config.toml
hidden_act = "swiglu"
norm = "rmsnorm"
rope_fraction = 1.0
bias = "none"
parallel_block = false
init_std_qkv = 0.0235
init_std_down = 0.00587
learning_rate = 0.015
lr_mult_o = 2.0
beta1 = 0.95
max_grad_norm = 0.5
schedule = "wsd"
max_seq_len = 512
Each number is 128 + 24 x the weight over its row's rms, rounded and kept within 0 to 255. Layers, rows and columns count from 0. The size above them is the row's rms in percent of the matrix's.

# layer 2 MLP up, 256x96, rms 0.491, rows 233-255, columns 0-95
size [ 94  83 112 106 105  98 101  91  88 119 124  84 101 111 108 100  74  87  93  92 121 108  88]
[[119 132 119 128 118 117  97 130 135 151 161 134  74 156  94 158 144 131 167 151 132 142 104 131  92 173 117 140 151 177 110 168 162 158 135 112 101 119 154 132 135 113 102 128 149 163  68 157  94 134 118 134 134 149 188 150 134 149 147 122 116  98 122 116 137 133 167  76 110  95 124 108 182 124 114 142 139 130 116 142 141 146 162 174 150 124 136 154 131 123 140 127 115 121 101 136]
 [124 145 152 116 122 150 144 156  99 158 130 171 145 114 144 110 155 166 118 120 178 139 141 136 139 149 166 101 108  96 139 145 106 126 123  90 147 138 148 103 156 154 148 150 105 160 150  55 111 143 103 119 136 120  95 143 140 108 160 122 118 115 144 140 104  98 143 110 124 106 107 111 134  70 106 153 123 116 107 119  94 121 139 111 142 139 123 136 121 154 134 129 141  70 158  60]
 [103 106 111  92 134 148  75  78  90  95 112 108  96 124 131 131  98  97 132 179 125  95  92  81 122 141  92 118 175 131 162 111 120 144 113 108 109 153 119 126 106 150 122 133 113 128 110 132 151 139 128  84  97 120 109  92 132 137 157 152 133 123 141 166 133 137 159 147 123 114 161 148 136 145 123 131 121  99 155 166 141 139 107 107  99 125 154 170 123 126  93 113 134 170 168 112]
 [122 156 166 114 114 132 168 123 149 164 148 127 148 113 123  99 132  99  96 114 121 162 114 154 175 129 121 117 100 185 109 137 115 116 131 131 138 156 146 126 141  83 175 178  97 109 124 108 150  92 153 109 161 148 106 108 144 142  83 135  83 147 157 139 143 106 138 129 139 116 134 111 116 140 124 146 142 104 140 122 141 149 103 144 142 132  67 102 121 117 110 118 116 139 152  60]
 [115 109 144 118 193 128 154  88 137 124 101 140 121 129  83  60 144 147 140 136 134 162 138 183 111  92  80 135 158 132 101 161 119 162 159 126 157 115 123 106 138 156 104 107 142 135 166 164 114 156 137 129 135 119 127 137  89 152 121 133 143 121 119 151 123 131  96 131 124  89  98 139 118 138 151 137  74 172 142 138 128 120 113 106 151 116 116 165  91 124 128 109 154 126 125 108]
 [106 129  83 114 113 144 148 142  97  70 128 145 134 119  98  82 144 164 142 141 122 118 120 142 156 111 123 129 160 124  97 109 136 160 111 115 118  92 132  99 115 135 147 156 165 108 137 137 145 155 128 102  90 105 162  88 151 130 131 186 115 145 117 140 121  93  97 164 137 131  75 141 142 116 156 145 154 122 124 125 110 146 141  91  99 166  85 123 131 135 166  95 144 125 162 154]
 [109 146 150 126 115 118 130 122 105 107 130 148 136 132 113 118  97 147  99  74 198 136 110  91 115 142 137 115 147 112 128 122 148 115  59 118 113 131 131 107 100 135 124 117 115 112 183 111 112 125 130 118 127 137 172  86 112 109 121 134 128 110 166 133 144 102 177 123  91 165 151 104 114 132 124 123 158 159 124 158  90 136  98 103  97 152  89 104 145 136 154  83 135 138 167 124]
 [107 150 141 136 138 132 151  73  94 126 166 120 151 116 116 153  84 143 134 100 117 166 131 198 116 125 114 145 130 122 101 152 128 130 103 115 136 180 132 129 169  98 135 140  90 127 129 111  89 110 109  96 129 123 139 133 131 135 124 166 103 144 106 132 148 118 129 145 119 157 123 134 113 117 126 124 154 154 149 133 101 192  82 154 132 101 129 129 187 133  77 119 113 116 142  89]
 [111 131 161 166 106 105 109  99 128 124 117 154 107 155 141 154 130  83 147 155 118 126 134 115 133 141 160  94 170 139 117 136  96 118 164 125 102 130 121  94 121 103 131  94 113 165 117 144 147 146 125 126 146 153 116 188 130  98 137 122 134 151 156 102 139 127 128 123  56 140 128  52 152 136 110 150 100 116 144 123 155 120 152 109 129 126  69 106 145 129 112 168 135 144 158 129]
 [140 136 112 148 134 143 117  92 146 144 110 111 132 138 122 123  90 132 128 166 116 133 114 126 115 121 122 146 148 113 157 150 185 161  98 109 156 138  83 123  88 125 130 114 108 130 157 143 119 101 140  78 122 125 142 129 157 125 127 125  75 109 125 167 115 168 150 149  70 172 147 139 178 155  90  85 134 131 161  80  95 131 137 139 107 151 122 167 114 146 115 147 141 160 127 115]
 [100  80 149  71 152 162 126 115 151 142 119 185 135 159 129 115 125 153  90 124 163 143 139 117 148  87 124 107 157  99 155 178 112 169 139 110 122  94 143 129 119 143 162 118 144 151 108 116 122 140 151 182 146 144  89 126 193 115 119 133 126 132  97 125 168 125 107 132 147 150  96 141 163 102 129 113 145 112 144 139 153 142 141 131 143 137 116 114 132 122  97 134 131  85 151 121]
 [134 125 104 131 125 163 140 174 117 134 155 171 119  93 132 130  97 181 150 130 135 139 131 111 109 120 155 144 124 145 103 141 154 119 123 162 103 144 147  75 114 126 153 114 122 127 116 146 124 174 138 167 127 126 158  99 144 146 124 142 105 113 162 179  70 102 136 154 156 118  88 129 148 132 138 128  72 124 150 117  90 153 118 124 128 147 134 126 122 108  99  96 129 160  63 124]
 [106  92 106 127 117  68  92 137 107 154 139 129 143  92 178 140 173 135  75 122 128 158 130 149  99 168 150 119 110 140  98 148 132 132 104 148 162 110 140 127 109 130 152 118 149 121  89 109 101 141 109 135 124 131 110 138 135 167 148 167 156 172  88 155 120 127  86 138 146 121 122 128 107 137 133 118 132 150 145  78 172 106 136 108 155 156 131 131 159 127 167 148 155 115 104 147]
 [ 98 168 126 192 141 108 127 114  89 109 126 143  86 104 106 158 151 117 104 144 113 101 132 127 148  98 153 114  66 115 143 154 117 148 112 140 125 128 134 150 122 113 104 161 161 119 123  86 125 161 148 111 159 135 141 120 140 167 169 126 151 121 127 142 140 133 126 108 151 150 138 114 153 116 157 146 139  78 158 113 130 167 138 156 123 109  69  92 169 124 111 137 109  90 136 142]
 [125  99 107 168 156 107 123 103 142 121 124 101 135 155 169 122 137 105 133  97 118 134 137 131 130 139 142 143 124 137 144 116 130 172 143 121 149 123 129 133 136  91 112 106 149  94 125  78 142  62 114 137 121 162 158 139 111 142 154 112 151 165 161 133 141 140 181 135  86 109 158 129 114  93 141 111 146  68  65 116 148 133 147 141  95 141 133 102 143 154 172 146 143 151 136 105]
 [144 142 135 109 148 122 131  98 120 141 146 146 121 140 127 142 120 157 121 149  72 170 112 133 153 133 120 109 130 109 113 169 140 124 145 103 148 111 141 113 101 197 117 154 186 138 171 175 144 159 116 155 136 131 103  95 147  97 181 105 111 139 134 100 138 147 111 130 144 139  91 124 160  97 167 136 121 139 137 100 113 126 186 123 122 121 111 104  81 149 151 137 146 155 128 119]
 [121 133 114 110 167 124 132 112 143 182 126 136 106 143 163 127 151 108 169 196 142 150 108 153 145 114 157 153 101 148 105 146 107 157 126 144 100 126 125 124 164 105 109 127 102  70 160 103 131 148 132 155 131 108 148 140 164 154 161 203 128 125 131 122 145 138  99 129  99 142 134 124 141 104 123 135 134 141 127 120 122 130 154 109 127 122 104  90 101 170 106 144 143 160 164  87]
 [144  87 168  91 148 133  42 157 114 129 115 145 114 117 178 161 153 140 140 141 168 146 125 105 103 189 176 125 108 139 118 106 147  93 116 112 103 128 105 164 116 119 129  87 144 148 161 133 123 159 135 142 141 129  80  99 155 154 147 124 146 133 129 138 135 143 127 148 151 149 151 146 133 165 126 125 126 129 112 132  97 144 154  96 129 107 126  95 124 116  89 133 111 119 142 114]
 [135 133 165 129 145 126 130 138 133 169  95 125 110 130 141 116 157 108 129 138 154 109  94 157 116 137  79  98 104  99 103 132 151 102 142 149 181 167 125 150 118 144 154 147 150 128 146  88 104 154 118 146 163 149  95 131  81 150 147 135 107 140 158  81 143 145 142 148 155 125 104 147 197 114  74 116 104 135 134 108 132  99 150 126 109  96 154 141 146 131 162 127 109 149 104 123]
 [112 124 131 118 116 110 150 118 113 146 174  82 183 121 115 135  81 165 129 121  84 126 130  91 137 137 142 159 117 158 143 116 150 141 173 146 159 139 182 126 152 156 126 148 110 105 143 126 144 144 122 113 155 153 132 112 111 120 157 148 151 166 123 125 113 131 165 109 149 125 166 160 104 149  82 130 113 111  89 158 123 167 158 145 141 165 101 131 128 129 162 137 121 133 178 106]
 [129 116 120 160  94  94 107 155  98 168  80 127 128 117  89 103 128 121 144 129 128 121 126 124 157 162 106 116 150 172 159 111 157 107 132 140 130 168 143 149 125  87 161 107 126 133 117 127  86  94 122 137 130 119  87 124 135 168 119 117 107 119 141 110 117 113 171 100 152 100 116 145 154 149 120  91 127 153 148 127 107 163 123  49 125 106 113 160 168 111 119 153 144 164 124 120]
 [127 135 123 156 140  97 133  75 133 163 166 127 160 166 125 112 128 148 104 124  91 144 124 109 122 107 122 146 131 117  44 125 132 110 150 107 124 100  85 119 100 127 149 132 128 130 159 135 138 182 116 114 128 116 102 120 137 146 102 158 152 134 125 140 116 167 165 128  98 159 148 142  76 121 125 117 110 157 154 105  88 132 156 157 197 118 146 110 144 117 123 150 143 138 127 132]
 [114 130 134 118 131 149 173 113 116 146 131 154 104 164 120  95 131 154 171 155 113  93 106  94 128 123 140 131  79 132 132 116 115 163 152 170 114 146 115 102  84 125 128 128 150  73 134 121 119 130 123 134 144 124 166 135 124  80  77 144 133 104 113  80 103 125 147 139 126 167 113 159 161 118 133 145 102 112 108 150 107 141 108  93 132 134  75 137  73  94 133 153 136 115 155 127]]
# layer 2 MLP down (transposed), 256x96, rms 0.172, rows 233-255, columns 0-95
size [ 81  82 102 103 112  92 136  90  92 118 121  83  87 115 111  79  94  94  97  87 114  96 130]
[[125 144 131 159 103 134 133 148 136 119  96 129 100 124 168 153 146 107 114 116 209  83 108 166 178  79 141 152 119 176  88 129 122  97 124 171 133 135 129  87 129 129 115 141  99  90 149 137 128 133 166 118 142 109 124 133 106 123  92 103 116 111 124 129 145 149 112 124 113 135 155 153 110 147 120 126 181 141  99 128 146 153 107 155 126 122 125 191 123 115 118 134 105 140 145 119]
 [149 122 141  85 155 170 101  82 119 162 158 124 112 126 139 133 151  67 135 131  88  99 137 109  96 152 106 129 128 142 136  95 133 136 160 147 147 152 105 168 114 148 121  95 168 123 105 138 124 154 153 141 149 149 128 113 141 110 134 109 130 133 150 106 133 131  59 139 112 145 141 159 145 182 158  96 132 155 137 163 125 107 115 114 118 110 155 140 123 147 111  85  87 129 109 158]
 [156 109  95 170 131 102 160 139 162 125 158 109 144 147 174 117 156 112 123  91 110 105 181 175 148 131 104  92 143 121 149 148 110 154 121  91 112 157 163 132 128 163 130 106 163 135 146 125 114 159 134 168 148 102 148 106 179 151 116 124 146 110 113 143 143 121 126 134 183 132 100 104 164 116 130 139 138 126 116 131 140 153  87 127 126 155  90  98  97 114 135 152 128  96 115 139]
 [132 108 134 109 127  93 118 106 135 130  66  97  86 168 110 167 122 123 174 146 167 170 137 115 125 161 138 128 159 127 152 157  95 116 139 153 127  68 137 119 136 137  78 115  84 130 151 132 133 156 135 137  99 145 157 140  94 115 149  88  67 134 130 116 118 135 121 155 109 121 117 107 141 161 146 116 116 158 110 153 122 162 155 137 146 136 137 109 128 144 157  81 125 122 127 114]
 [142 124 124 107 110 140 100 162 120 153 140 149  92  63 112 150 149 116 142 135 109 143 159 135 112 132 142 156 145 125 134 105 129  94 149 144 103 134 130 150 122  93 145 113 157 114  71 176 132 151 113 123  90 150 132 121 130 125 123 119 140 164  90 125 169 161 135 113 143 164 218 145 111 151 130 133 149 111 131  99  66 123 148 130 143  87 143 117 147 110 119 126 137 122 113 136]
 [ 99  77 135 157 117 123  92 134 109 149  80 121 137 101 129 124 108 142 129  99  72 124  98 118 136 119 144 152  81 181 131 136 108  97 156 151 156 130 106 110 119 125 146 143 119 146 113 122 114 136 115  99 113  95 137 162 116  75 142 104  94 148 144 120 152 149 140 108 128  98 150 117  88  99  82 141 115  90 144 127 158 132 106 150 147  95 110 119 100 140 117 179 131  93 106 125]
 [ 94 114  77 164 130  96 112 144 144 124 120 160 134  83 138 142 110  96 134 157 155 177 141 141 166  90 118 160  84 141  98 124 114 155 149 127 133 111 124 108 121 139 143 118 110 132 114 152 109 157 119 117 131 133 141 100 126 145 100 143 157 142 126 106 135 180 162 146 109  97 154 105  96  89  60 152 129 101 134 128 126 145 122 100  93 126 108 148 116 113 107 167  95 159 125 150]
 [106 134 131 175 155 114 130 134 151 107 141  90 100 116 146 112 124 176 151 132 150 118 126 149 102 111 134 107 122 110 161 110 171 142 107 120 104  91 146 153 135 120 113  99 147 115 120 168 110  88 124 112 104 203 137 101 125 129 145 125 159  99 153 101 104 145 113  98 132  97 109 103 136 150 137 153 155 130  99 174 167  84 152 132 113 138 157 113  72 153 145 117 122 124 107 120]
 [148 140 104  84 142 152 160 143 120  85 154 150 180 108 115 101 205 114 104 101 106  90 117 132 132 108  95 130 149 142 115 135 150 137 124 138 113 123 115 183  99 151 129 128 114 112  93 105 139  76 112 134 132 145 125 143 123 145 106 159 137 108 114 124 136 130 140 106 150 130 105 139  99 102 107 108  62 144 108 153 104 162 133 122 127 100 146 149 130 121 149  81 111 140  96 121]
 [ 99  91 114  94 125 138 142 169 102 103 138 127 119  95 127 132 123 145 133  68 143 135 108 122 138 121 125  98 117 112  89 104 102 108 122 156 128 116 163 112 149 140 115 126 136 110  77 118 169 140 120 152 113 149 158 100 111 129 107 122 168 137 139 127 138  76 114 113 146  61 124 132  87  96 161 187  96 140  91 163 138 115 109 124 150 100 103  92 145 129 118 140 118 118 110 145]
 [127 138 145 163  91  78 123 126 106 122 161 121 113 127 145 146 116 121 152 188  87 106 112 153  84 160 145 146 152 158 135 112 132 134 135 118 143 111 118 144 118 100  79  99 108 103 146 150 108 103  87  95 117 152 150 117  53 128 126 101 148 119 145 141 128 136 104 124 129 121 170 128  82 141 125 176 100 131 156 120  94 118 123 126 120 148 142 127 125 135 131 111 125 170 107 171]
 [137 141 102 126 164 120 162 141 142 116 145 142 119 115 119 135 151 120 106 131  99 121  77 190 153 147 116 108 143 144 152 115 109 171 150 162 104 139 121 167 163 124  85 112 134 103 122 109 161 147  79 103 140 137 143 137 124 150 126  56 127  78 140 168 121 111 149 121 124 154 110 139 103 114 138  92 118 140 130  99 114  92 114 181 116  92 129 132 109 135 152 127 156 116 135 152]
 [153 136 173  86 110 155 120  96 123 115 109 134 124 188 119 125  59 115 144 161 152 111 134 125 135 110  76 171 162 120 102 135 132 145 191 149 137 120 117 121 111 106 110 123 141 131 151 138 139 122 175 106 114 139 117 105 108  94 125  61 116 147 144  83 122 153 146 140 139 133 156 134 116 143 143 151 180 143 107 142  98 118 122 148 115 129 142 126 146 118 121  88 129 123 121 129]
 [153  92 144  81 114 120 122 146 152 178 119 114 155 156 148 128 161 146 167  93  94 143  91 118 139 134 107 146 179 139  99 118 122 119 145 134 151 142 103 149 128 116 176  87 104 117 147 121 117 111 123 131  78 108 103 126 140  97  88 108 130 125 147 103 129 142 141 109  93 105 141 145  98 140 115 102 110 140  95 137 168 103 133  98 129 110 178 123  98 119 130 138 151 163 175 111]
 [148 130 135 152  99 122 149 135 128 117 152 164 115 164 150 139 140 168 140  83 119 108 133 138 154 120 100  92 148  99 148 141 106 133 111 112  75 167 124 132 152 118 124 137 113 117 161 124 141 151 163 117 130 110 127 188 122 128 137 163 160 143 118 172 143  87  82 106 115 132 136 108 121 203 171 112 156 156 132 124 113 125 119 129 118  88 139 130  95 122  98  89 108 112 118 113]
 [171 126 103 104 134 102 129 154 116 146 121 118 123 131 132 119 212 104  97  98 181  90 149 148  98 134 126 167 155 152 159 127 145 105 116 150 112 145 103 111 126 122 107 135  63 135 133 111 116 130 132  86 149  98 140 159 117 117 112 159 132  75 123 147  98 113 140 105 109 147 145 120 120 143 135 117 125 103 149  98 129 135 110 149 150 140 156 147 122 107 150 125  69 141 159 129]
 [136 132 153 153 100 126 135 111 103 102 141 108 146 106  92 121  77 153 100  98 110 113 140 117 112 119 123 150 137  88 176 120 156 128 132 154 129 113 125 119 119 120 151 148 153 145 111 101 154  97  93 143 145 102  99  78 165 119 118 115  86 138 127 143 124 141 164 146 158  94 162 117 122 129 125 137 138 157 136 160 130  67 144 137 127 147 164  79 130 100 100  91 107  72 120 141]
 [138 144 132 160  95 124 198 138 105 115 131 107 135 174 105 167 129 111 163 167  98  91 142 148 110 100 110 101  78  94 111 173 116 127  92 155 134 139 154 110 110 126 136 124 117  99 112 118  69 109  88 129 125 150 121 111 172 132 126 119 117 117 111 156 103 159 157  98 128  97 132 131 137 104 129 118 149 153  82 127 161 129 117 127 168 122 125 103 128 135 122  90 123 140 131 111]
 [ 80 138 137 162 140 121 111 158 140 139 125 139  95 135 135 152 103 115 115 152 162 151 129 136  94 102 135 128  78 165 137 118 107 104 103 146 126  94 128 109 112 124 104 103 144  78 120 164 127 125 141 148  96 159 151 119 133 118 118 100 186 114 135 136 108 147 154 100 130 133 129 151 139 106  58 150 152 158 160 166 131 180 114 106 131 105 109 115  99 120 110 168  88 112 112 119]
 [170 127 141 129 116 145 122 146 114 164  91 167 103 117 126 163 116 105 123 172 161 146 117 154 124 130  81 117 148 150 108  90 174  87 124 110 116 146 127  85 120 104 147 119 149  97 133 127 108 155  89  73 111 137 115 121 145  92 133 128  85 141 152 111 154 144  96 116 129  99 108  77 129 154 139 115 136 125 134 151 110 119 106 116 139 127 135  78 150 137 151 139 159 104  80 146]
 [124 175 109 100 133 163 128 110 127  89 178 152 139 111 130 115 148 147 114 104  94 151 120 116 110 118 161 126 119  84 106 124 125 126 109 145 118 119 115 134 139 155 134 112 116 134 121 112 184 167 158 140 118 128 174  94 114 111 150 164 142 108 121 175 104 134  97 125 135 181 162 115 105 154 160 153 139  86 133 146 145  63 143 182 123 131 113 131 121 130 125  88 121 131 135 147]
 [121 126 126 117 100  97 167 140  99  95  55 129  74 152 115 138  65 102 124 118 173 158 123 126 133 109 144 131 126 139 160 126  97 123 116 120  95 149  78 122  87  94 117 116  99  83 137 121 142 109 141 107 138  96 148 114 128  93 150 100 153 108 106 133 115 115 114 129 178 121 155 128 154 135  91  97 151 155 136 127 139 142 156 140 130 132 127 132 132 124 160 119 151 144 165 127]
 [154  73 129 101 142 126 131 129 147 134 171 137 136 127 145  87 161 149 143 106 144  97 111 110  99 140 189  74 137 126 166 119 132  95 106 138 113 162 138 172 129 116  96 121  79 128 120 131 148 131 140 134 127 119 148 169 132  97 131 131 123 129  96 157  94 121 125 136 144 162 138 141 123 180 120 132  82 103 150 143 118 138 181 149 149  97 140 120 149  99 150 106 172 136 141 134]]
# layer 2 MLP gate, 256x96, rms 0.448, rows 234-255, columns 0-95
size [104 104 121 114 102 147 110  95  72  69  96  82  75 114 104  90  98 114 109  79 107  95]
[[156 130 131 144 116 148 139 144  96  90 155 140  98 130 104 114 136 156 169 142 151 117 114 130  94 155 117 141 108  70 170 136 173 134 142 100 117 121 132 119 123  62 140 138 186 100 140 123 124 113 121  93 115  97 168 131 158 115 136 143  94 135 137 103 157 123 140 128 111 107 133 163 148 110 126 137 112  87  83 132 127  83 125 129 138 137 130 161  98 126 134 126  69 130 112 164]
 [ 97 142 100 122 119 120 106 130 143 116 104 127 131 107 130 139 112 122 183  61 121  84 170  89 125 125 125 121 137 121 110 159  92 162 130 118 183 103 143 136 107 123 139 133 158 114 117 108 124  87 135 190 115 122 118 115 158 161 162 100 162 166 133 130  94 128 145  91 168 174 136  85 136 123 134 137 131 118 123 144  87  83 127 121 115 145 139 154 123 138 144 122 107 134 147 130]
 [ 97 163 111 136 156 161 151 144 102 116  77 107 127 113 142 129 123 127 153 112  89 104 134 122 179 161 148 109 128 142  81 126 122 131 151 186 146 102 172 117 136 106 136 164 107  93 123 117 157 109 111 102 106 132 141 118 115 152 141  86 105 150 142 142 109  98 145 125 128  88 128 126  92 115 148 131 106  97  78 144  95 163 142 122 173 143 103 131  99 147 112 141 131  90 112 136]
 [ 83 168 117 156  86 123 137 132 141 100 168 145 133 149 153 158  83 116 146 113 152  75 122  85 159 126  97 120  77 128 148 100 132 108 119 119 149 134 101 106 122 158 133 121 128 130 121  85 139 103 115 126 132 123 115 102 144 148 145 148  70 102 114 111 106 143 161 120 147 185 143 144 109  98 101 104 146 128 143  89 126 117 118 119 100 162 105 112 111 157 138 124 133 160 161 110]
 [160 192 121 136 139 186 110 144 122 154 153 119 119 121 149 136 120 106 141 118 145 143 143 173  81 150 134 152 129  89 133  50 127 120 122 131 158 147 141 139 103 120 124 100 178 144 167 118 111  96 152 171 140 149 103 131  97 153 108 112 111 168 117 146 145 113 131 159 115 153 107 151 137 184 142 104 109 112 149 105 117 114  97 103 123 134 135 124 131 110 131 142 102 131 124 140]
 [164 145 106 108 130 167 129 125 168 131 140 118  86 111 138 115 154 120 164 160  63 126 120 140 146 108 112 120 114 124 133 133 139 133 155 160 143 133 110 135 183 112 122 103 164 162 109 152 138  91 122 126 115 129  81 141 138 148 137  98 119 144 123 108  93 133 101 134 159 128 107 153 150  96 127 152 121 143  99  92 140 126 136 119 184 154 181 140  95 127  78 173 146 136 116 146]
 [162 124 125 112 127 189 138 129 106  97 139 137  98 118 171 105 134 163 161 128 103 112 153 157 152 116 135 136  94  91 105 124 137 134 103 146 122 127 146 108 173  71 128 126 111  97 156 115 134 109 112 128 113 127 155 142 135 151  97  80 120  81 121 131 128 145 175 155 107 129 146 121 116 114 149  74 157 115 111 144 159 118 138 142 112 127 146 182 131 167  87 132 133 162 108 116]
 [151 129 126 138 149 194  77 150 107 135 159 140 144  96 177 120 138 123 126 132  98 146 157 137 114 107 144  97 166 145 138 140 110 152 153 129 100 163 136  91 147 109 139 102 122 129 100 155 133  86 135 116 157 127  88 114 108  91 160 163 109 152 115  82 123 106 109 151 115 122 150  71 156 104 119 133 159 123 114 126  77 110 107 142 135 154 138 133 143 139  97 135 122 140 119  88]
 [124 188 133 146  96 151 137 114 146 134 154 160 114 136 106 101  69 131 110 103 101 123 141 162 104 123 125 127  99 150 151 158 138  86 103  99 100 136 133 108 123 115 147 102 132 161 137 148 107 120 156 168 110 126 120 118 113 124 144 161 107 162 167  89 139 127 141 139 154 130 153 152 121 121  87  98 180 131 128 110 173  81 102 127 144 114  85 110 178 112 141 107 122 127 127 132]
 [115 139 112  98 126  91 111 142 144 169 151 150 115 107 142 128  94 179  78 122  99  94 130 180 114 105 103 121 108  99  74 145 122 141 122 123 121 113 150 140 134 104 128 125 140 152 137 139 145 154 142 172 129 114  74 149 122  59 114 106 122 120 105 124 136 120 112 118 132 116 115 120 115 161 122 146 139 140  93 118 130 148 134 119 120 166 155 172 177 148 126 120 103 188 118 136]
 [158 140 110 128 138 101 104 132  88 143 158 158  79 102 108 124 107 172 157  99 158 113 114 121 151 182 123 131 101 114 145 110 119 138 155 134 119 164 127  90 106 148 146  87 140 159 154 117 145 147 105 145 145 124 141 137 115 191 123 158 136 138 111 166 120 108 103 122 134  88 104 145 126 106 152 107 169 170 107  84 118 107 108 108 106 138 167 163 134 122 131 117 137 133 157 152]
 [109  83 117 159 119 148 111 111 127 150  99 140 100 124 140 148 179 140  75 146 144 155 105 147 127 155 100 136 119 121  86 150 119 104 113 115 148  89 132 125 129 121 128 111 141 135 166 132 151 125 140 118 161 168 129 131 132 120 152 141 117 113 195 130 133 133 135 174  99 145 165 137 163  85 170 127 162 151  92 145 121 145  98 105  97 112 139  89 125 101 116 101 104  90 138 156]
 [138 107 127 128 117 104 119 134 144 159 131 117 139 132 172 130 119 148 129  88 165 114 139 156 133 133 155 153 173 114 122  83 158 118 168 178 135 118  82 132 159 143 128 116 134 123 147 120  82 117 122 101  97 157  92 140 125 114 109 104 119 102 144  63 120 149 144 102 140  97 155 141 100 113 128 112 109 117 106 100 200 132  90 132 116 142 151 145 137 166 102 157 136 120 160 130]
 [130 131 118 125  99 123 139 112 131 100 104 129  92 141 167 101 146 145 135 115 180 125 154 167 135 118 131  86 121 191  99 131 148 123 121 156 112 156 160 121 128  88 176 151 109 100 131 108  95 124 104 158 106 163 146 112 109 124 134 138 174 164 164 125 135 149 152 124  81 160 143 127 123 150 110 166 185 106  93 131 136 133  97 108 122 116 151 119 117 138 163 147 153 122 140 117]
 [111 125 104 129 112 127 105 166 109 173 105 138 123 182 102 126 152 135 118  95 132 138 175 150  84 143  77 135 142 134 141 161  75  85 102 142 112 108 132 111 139 146 112 118 107 115 113 159 156  89 171 108  98 103 170 162 124 147 109 114 111 114 131 134 122 102 148 112 112 127 170 134 116 122 146 146  99 141 103  84 103 141  93 122 165 142 138 150 158 108 108 151 109 146 116 126]
 [126 116 130 138 126 142  69 131 122 116 125  80 117 125 111  98 113 150 125  91 137 108 156 110 189 127 121 138 116  71 167  95 105 141 142 118 109 133 117 142 144 129 170 146 121 133 129 114 101 130 112 157 127 143 109 122 107 152 137  51 117 135 165 117 128 121 135 149 148 162 126 168 129 122 135  83 134 142  95 125 167 102 143 156 139 120 107 166 141  91 133 113  83  99 102 155]
 [148 138 148 132 113 184 109 122 111 167 116 146 130 100 168 171 156 121 165  84 140  76 108 125 153  84 155 101 105 102  97 113 124 103 106 121 143 115 135 121 158 124 169 137 120 135 117 159 102 127 103 156 114 128 110 131 135 147 125 146 106 144  87 123 101 122 143 132 143 154 151 156 107 131 186 139 178 175 102 101  91 116 154 132 118 127  95 135 135 124 126 122 164 154 127 131]
 [120 131 120 106 135 110 125 140 174 132 170 145 141 143 127 117 103 150 130  88 110 108 144 115 152 139 120 134 163 121 116 105 100 134 148 118 120 163 114 128 127 106 117 125 155 173 143 130 118 112 136 114  95  99 129 143 102 160  77 138  93 125 128 114 149 108  94 123  95 156 127 107 119 133 202 166 160 108  62 112 152 157 119 163 198 138 144 136 122 120 115 145 134  91 142 136]
 [134 168 108 152  84 121 120 119 144 180 145 139 102 118 154 109 115 121 101 135 141  72 136 176 109 127 122 128 107 159 110 160  82 110 173 105 115 130 154 131 109  74 144 125 156 158 124 143 167 165 116 132 147 113 116 114  97 190 126 141 163 137 140 116 135 152 184 149 127 127 125 134 119 108 115 119 115 137 159 131 130 134 113 116 163 128 120 130 171 129 149 129 106  83 154 146]
 [147 155 124 132  58 128 114 116 128 173 120 120 103 129  99 144 103 127 130 129 124  90 183 107 128  82 132 109 122 133 153 146 102 145 121 116 158 107 132 120 151 125 176 142 104 120  97 168 142 114 131 105  93 102 122 158 111 136 135 133 153 132 111  86 147 167 165 135 172 138 127 168 120 144 127  99 109 101 122 150 146 118 135 101 131 160 132 151  51 122 123 128 113 142  87 127]
 [104 154 128 129 118 145 172 176 137 131 117  92 158  96 164 134 110  87 107 123 116 107 131 133 126 114 108 132  91 108 171 136 126 115 115 119 111 155 128  95 148  70 129 111 146  95 140 166 140 133 136  90 130 151 171 139 125 148 158 143 121 148 156  97 140 154 146 110 123 144 152 171 111 125 119  75 140 175  80  95 113 125 145 109 108 139 146 144 118 160 129  97  96 132 101 157]
 [132 113 113 126 163 146 158 140 133 128 148 129  82 113 105 118 131 140 154 117 138 148 102 141 120 127 126 129  96 137 130  85 105 142  97 131  98 133 143 146 116 108 123 124  76 101 122 145 186 139 119 134 123 121 130 123 106 118 117 115 132 103  93  97 152 108 135 132 176 145 137 192 144 137 117 157 147  96  73  89 106 167 117 111 115  96 155 171  93  85 128 128 105 134 183 154]]